config = dict(
    hidden_size=192,
    vocab_size=989,
    norm_place='pre',
    init='uniform',
    lr_head=0.0049,
    final_lr_fraction=0.05,
)
Each number is 128 + 24 x the weight over its row's rms, rounded and kept within 0 to 255. Layers, rows and columns count from 0. The size above them is the row's rms in percent of the matrix's.

# layer 4 attention query, 192x192, rms 0.0737, rows 177-191, columns 0-95
size [ 94  87  86  84  88  94  91  89  97  88  92  93  84  88  91]
[[111 129 113 132 122 131  92 136 135 110 134 126 131 137 163 157 139 114 134 121 149  88 116 110  98 126 120 169 110 150 125 128 110 156 125 154 147  82 137 109 120 129  76 123 150 131 107 124 167 107  96 118  90 125 145 141 115 119 104  82  79 132 121 127 131 142 174 153 125 134 155  91 176 171 136 149 138 133 108 127 124  91 178 129 169 137  86 128  86 176  88 122 102  95 161  91]
 [153  75 155 160 109 134 125  89 135 126 169 135 155 164 140 106 115 123  95  96 155 124 148 145 136 128 121 121 137  83 126 124 136 133 102 126 125 160 106 120 108 149 139 115  79 169  80 133 117 110 139 102 173 141 136 137 114 139 136 104 173 145 139 106 118 128 153 123 155 101 126 110 108 152 125 118 140 140 174 128 124 111 145 131 167 122 131 149 116 150 131  97 185 130 143 156]
 [137 137 146 122 121 107  94 148 177 126  96 122 105 158  95 116 130 117 161  95 125 171 124 142 145 152 140 127 167 127 129 140 131 136 133 114 154 119 127 105 130 141 103 138 143 120 130 154 109  85  96 127 119 184 118 131 117  86 127 155 132 162 147 119 133 135 144 167 115  99 146 140 121 172 131 105  99 132 135 115 148 150 140  94 139 109  88  76 118 116 134  92 144  62 131 126]
 [ 97 142 129 132 140 158  68 166 119  88 133 140 137 105 119 118  90 147 114 117 142 151  93 131 135 129 127 125 106 152 143 136 118 172 159 148 161  96 147 108 140  68  76 107 125 135 163 125 118 107 169 121 142 165 135 154 133 123 103 109 140 155 133 136  95 139 165 157 129 172 144  93  64 158 155 130 123 137 131 107 140 138 138 144 163 111 137 115 119 124 127 101 109 109 106 127]
 [104 103  97 145 171 172 173  98  61 117 131  77 111 140 135 170 121 167 142 134  66  90 103 120 107 132 163 118 130 154 114  90 147 170 160 112 156 123 178 117 155 116 128 168  94 152 142 136 133 122 114  93 149 189 102 117 128 132 139 114 154 124 152 132 159 153 123 161 124 129 110 149 165 104 116  92 120 116 127 137 122 149 130  93  72 128  86 150 144 146 105 138 106 143 148 132]
 [ 92 133  92 140 128 106 105 111 179 116 102 141 115 105 112 131 146 137 117  87 152 127 151 114  91 135 132 107 128 151 115 183 156 120 171 117 131 122 139 130 148 127 139  99 178 102  99 148 162 132 142 139 152 116 107 149  93 167 134 153 135 158 128  95 130 176 104 158 144 208 122  95  94 124 123  86 114 133 123 152  83 111 139 168 102 155 133 138 120  98 127 133 164 150 135 141]
 [137 127 161 138 146 116 109  98 116 120 116 144 114 145 113 141  92 114 141 121 134  82 146 127 110 130 113 129 165 124 178 136 123 117 116 135 127 128 124 103 117 144 143 106 132 117 114 131 154  80 159 109 159  78 111 145 123 171 110 145 102 134 136 152 110  73 139  96 126 117 119 121 127 139 161 110 119 122 164 128 137 132  74  85 154 136 109 126 119 175  88 105 111 120 110 132]
 [ 91 149 114 127 128 108 117 103 125 124 116 152 125 148 126 155  99  75 115 140 174 147 125 136 174 126 114 171 150 114 135 171 162 127 138 130 127 116 141  99 138 111 156 118 124 138  96 149 136  92 149 118 157 136 178 119 153 160 120 147 115  87 127 120 162 123 118 135 138 115 130 121 141 138 120 124 165  99 134 134  90 106 160  93  91 105 151 144 147  99 140 127  99  97  78  98]
 [152 122 163 137 123 146 159 114 104  70 119 159 144 152  95 127 116 144 128 147 136 125 133 111 114 106 131 131 118  99 138 115 106 141  81 114 144 131 108 153 148 110  95 114 199 126 168 117 145 174 181  76 119 136 117  68 160  97 124 128 128 165 125 133 127 156 144 170 138 135 116 174 122 133  95 138 134 129 114 115 132 107 123  47 114 125 146 152 112 137 139 137 106  88  97 120]
 [116 110 158 164 130 116 119 135 128  46  98 127 119 123 134  98 159 123 138 170 135 129 120 117 149 108 126  96 103 153 145 144 131  86 130 146 136 120 127 148 129 119 101 107 166 186 150 164 145 138 169 129 122 146 127 157 155 134 111 124 146 122 123 153 107 161 122 117 119 159 128 135 177  86 127 129 146 181  97 112 121 125 116 153 129 108  88 123 128 105  74 152 167 111 130 115]
 [145 115 127  98 136  88 173 150  86 141 104 119 157 143  96 136 116 159 131 138 138 151 129 160 125 167 118 135 147  89 107 115 157 145 114 121 156 120 123 138 170 131 105 127 128 144 130 124 135 147 148 137 160 124 131  93  87 131 159 134 111  98 135 147 171 158 140 105 111 141  87  93 191 149 136 122 156 159 148 104 149 145 158 161 143 110 125  92 101 100  95 104 156  97 145 133]
 [141 139 132 139 127 118 112 119 128 169 138 111  44 138  94 142 148 144 109 142 171 124  97  91 138 155 102 134 141 116 124 150 128  78 147  57  79 116 149 116 114 123  80 161 116 104 143 111 113 152 118 126 143 143 136 102  98 104 146  87 155 130 172 127 171 156 149 116 128 143  99  98 108 129 147 133 139 127  98 124 147 137 153 156 119  78 108 114 166 120 149 144  83 141 112  99]
 [102 127  98 128 136 114 115 150 111 125 147  90 141 121 158  89 139  86 145 142 104 131 135 141 125 137 165 143  97 122 112 146 132 139 167 103 158 158 140 124 164  85  63 147 128 139 127 148 141 109 128 146 101 170 162 123  91 106 113 140 110  91 152 108  86 109 148 118  96  82 131  90 122 147 148 171 123 131 158 124 116 103 111 127 134  97 180 172 144 141 119 106 125 162 140 136]
 [156 107 114 137 132  96 159 172 143 120 141 121 126 112 127 136 101 142 125  88 118 181 122 131  94  93  99 156 103 155 162 114 133  72 110 151  92 155 111 103 123 123 133 127  96 113 141 158 128 127 150 146 105 184 149 113 105 138 119 167 158 135 108 158 155 109 146 177 119 130 140 132 132 130 158 140 189 136 124  71 114 112 120 163  97 129 120 135 121 106 134  78 106 119 154 138]
 [165 117 133  77 162 114  97 165 130 155 103 136 128 144 153  77 120 121 143 128 150 154  89 138 150 154 165 111 141 169 164 113 138 137 147  93 101 134  86  98 160 125 147 135  86 143 106 119 159 167 125  91 128  85 133 130 136 119 148 162 168 106 107 110  90 130 110 129 132 148 117 113 104 135 142 157 114 168 135 104 173 175 128 105  67 110 127 122 152 122 105 111 156 122 145 138]]
# layer 4 attention key, 192x192, rms 0.0734, rows 177-191, columns 0-95
size [ 87  88  81  84  83  92  92  87  94  88  92  93  81  89  85]
[[161  85 118 100 101  95 142 144 124 164 127 133 108  87 114 129 117 135 109 104 117 103 175 115 147 159 180  87 118 129 130 165 154  94 143 122  95 113 124  82 120 116 144 143 113 136 125 127 106 108 155  88 157 146 116  92 117 128 148 132 123 126  94  76 143 105 101 121 147 125 140 128 159  98  82 113  90 150 167 160 140 176  93  99  94 111 158 132 145  98 155 150 135 110 147 129]
 [144 174 147 132 148 162 131 138 136 121 149 136 143 113 145 144 147 120 161 120  95 106 124 139 151  84 140 108 118 113 162 110 135 148 163  94 105 109  92 163 115 154 142 113 158 154 190 118 125 125 158  67  86 135 116 120 106 144 133  96 135 133 150 153 104 155 146 121 162 128 114 118 117 106 128 129 125 144 103 135 145 139 168 147 126 131 133 113 138 115 137 114 139 162 100 124]
 [101 160 193 158 136  84  91 142 125 146 119 124  89 151 142 145 155 151 139 142 153  88 100 113 130 160  94 169 129 132 147 166 152 137 147 109 141 148 130 140 147 141 167 111  97 160  72  96 113 135 114 122 133 125 146 146 141 126 100 111 119 154 125 160  96 147 103 145 158 155 111 119 120 143 142  95 159 125 159 128  99 113 115 144 112 156 146 129 127 109 121 135 126 151 145  97]
 [150 114 129 140 157 120 152 136 153 137 115 141 124 141 166 176 177 106 120 158 102  95 154 153 138 171  88  90 112 127 127 128 130  99 105 158 130  62 109 131 109 139 129 126 120 159 156  98 101 142 151 131 165 132 138 142 173 100 165 101 128 142 131 149 128  99 105 138 146 107  78 135 116 131 141 173 141  86 144  94 160  69  99 122 111 178  91 139 125 146 110 169 121 145  95 128]
 [113 104 125  79  80 148  63 147  87  88 167 133  83 132 118  97 145 126 122 155 154 145 173 116 140 118 149  99 157 129 118 122 133 140 131 147 131 159 150 129 125 146 127  97 139 124 149 105 146 118 126 120 146 107 137 109 184  88 134 107 155 149 111 128  99 132 156 145 107 120 119 150 127 121 104 115 172 132 108  87 138 119 111 137  92 115 140 155 117 154 134 135  94 143 107  97]
 [131 137 140 146 134 122 130 126 129 136 119 135 143 126 146 137 105 103 119 120 105 192 118 128 155 123 127 109 164 126 115 149 142 100 125 126 151  83 147  68 102 147 149 105  98  87 128 105 146 146 111 128 176 119 111 127 135  96 116 101 141 161 138 126  99 117 155 126 149 123 104 147 154 160 130 157 134 129  82 155 129 170 118 134 148 132 159 113 104 128  73 134 139 151 125 183]
 [131 123 114 103 108 120 132  99  97 173 135 126 113 153 177 104 103 120  74 171 116 139 194 117 159 153 139 120 125 102 148 130 135 118 136 107 125 114 109 168  87 111 112 126 143 129 140 137 107 156 145 122 110 164  91 137 112 119 116 126 170 171 125 130 155 105 169 106 123 115 105 123 141 121 142 131 156 127 120  93 132 144 141 159 135 134 131 141  91 129 108 103 119 115  92 134]
 [146 156 153 124 177 146  73 132 124 163 111 195 136 120 141 132 114 172 127 160 130 191 149  97 107 146 106  89 121 140 130 152  74  98 100 119 141 131 121 159 137 144 121  87 154 151 122 153 112 154 113 160  88 121  90 110 145  88 123 147 133 121 131 151 147 124 168 157 108 141 140 121  89 160 111 141 139 144 130  87 156  99 134 124 111 116 155 100 164 120 154 122 123  97 135 139]
 [141 134 121 130 150 146  84 139 135 113 148 116 112 140 146 128 138  82 134 115 150 122 150 105 133 109 126 146 125 126 157 133 133  84 121 123 135 136 141 143 108  96 158 117 143 129  79 115 117 155 115 123 128 101 119 177 157  99 172 111  98  86 141  94 134 127 117 127 124 111 100 122 158 147 133 147 142 134 157  98 135  86 126 175 161 146  92 141 120 129 190 156 170 139 143 194]
 [127 175 178 120 124 107 110 150 155 115 131 131 114 185 163  86 155 112  90 142 150 153 123 164 114 109  90 132 122 134 114 121 120 151 101 163 106 113 171 142 115 131 134 113 162 170 132  60 138  94 171  96 113 127 129 116 152 151 131 107 158 161 126  99  73 106  83 124 113 122  87 117 119 136 109 131  69 143  84 116  75 160 142  92 115 106 117 137 172 127 133 131 116 154 151 126]
 [144  99 157 174 106 169 119 106 110  94 147 152 127 120 157 127  89 162  83 152  93 140 101 122 146 128 108 113 133 111 130 132 122 101 152 139 115 144 158 119 104 178 152 164 135 117 151 159 137 142 160 126 115 122 133 148  95 125  98 142  96 117 135  97 165 148  62 127 208 117 122 120 159  99 110  87 147 125 136 144  93 115 147  97  93 143 105 122 149 110  84  98 121 174 128 128]
 [142 131 170 130 132 116 126 155 107 121  92 158  98 158 116 134 132 152 151 130 156 127 109 168 164 115 131 144 144 126  87 124 126 151 101 159 159  94 140 108 139 114 157 104 117 137 122 165 160 108 107 140 112  80 116 148 115 119 130 131  80 111 130 147 118 130 140  86 145 129 130  76 156  89 167 158 131  98 152 141 147 174 141 150  97 150  88 112  65 115 135 114 133 137 162 154]
 [ 97 153 182 172 128 113 107 172 116 130 121 115 144 139 186 140 114  89 146 124 142 139 137  85 104 111 148 104 101 153 100 129 146 186 119 130 105 103 142 111 121 138  92 159 118 111 129 148 149 126 110 100 141 109 113 135 103 112 132 109 109 136 144 101 120 109 112 184 114 137 152 155 112 111 161 122 123 125 123 148 149 145 163  89 117 174 175 141 101 135 140 147 113 141 126  78]
 [124 139 154 148 139 147 127 126 149 155 158 140 113 139 141 117  78 122 154 162 125 142 109 139 114 178 103 115 128 158 127  97 135 106 107 125 152 144 105  83 167 132 123 152 121 111 181 135 124 130  92 120 117 173 121  71  98 149  95 140 151 106  99  94 141 123 130 158 136 145  90  72 132 166 121 112 121 137 121 159 100  98  70  95 161  96 113 167 105 127 158 156 136 105  95 144]
 [145 129 163 115 153 129 147 130 124 133 118 111 106 142 110 164 133 129 141 166 171  59  99  73 150 147 112 145 123 109 106 109 150 149 128 128 119 122 142  94 134 133  84  94  85 174  82 127 130 139 144 179 140 140 129 190 107  95 112 115 143 154 112 163 141 101 139 126 136 148 153  82 111 139 120 115 122 132 126 158 141 117 148 121 177  98 149 132 135 161  99 133 151 152 116 138]]
# layer 4 attention value, 192x192, rms 0.0501, rows 128-129, columns 0-95
size [105  90]
[[118 137 143 144 134 140 135 127 126 118 116 130 121 119 180 127 107 100 112 166  74 169 158 108 149 129  94  62 187 104 188 106  69 107 140 150 148 133 167 109 112 159 122 128  88 100  91 150 108 137 109  98 143 125  94 108 133 118 141 130 131  89 119 101 140 125 135 172 114 130 123 128 148 154 159 104 112 149  96 145 136 129 122 117 164 119 160 115 127 139 100 107 142 177 135 132]
 [100  86 107 127 106 116 163  94 148 141 110 139 163 170 109 123 137 164 141 115 105 132  59 135 141 146  88 133 138 148 155 141 109 166 114 122 171 128 127 144 172 170 121 126 130 114 125 101 147 119 136 160 129  96 151 135 134 137 139 121  97 181 117 106 124  96 146  70 162 174 124 119 154 132 104 127 164 123 138 118 118 147 105 135 140 105  64 123  91 152 112  94 109  92  96 154]]
# layer 4 attention output (transposed), 192x192, rms 0.0681, rows 128, columns 0-95
size [112]
[[118  86 153  77 147  95  95 133 110 124 121 100  89 148 152 146 131 143 156 102 107 128 136 132 106 139 120 140 144 162 131 122 126 118 118 119 144 136 140 202 138 142 134 117 162 121 129 124 184 142 130 105 179  88  85 107 154 154 152 128 132 150 185 122 105 107 121 131 138 160 106 145 117  93 135 146 114 118 144 109 155 141 150 163 205 100 136 121 129 109 148 137 138 112 114 127]]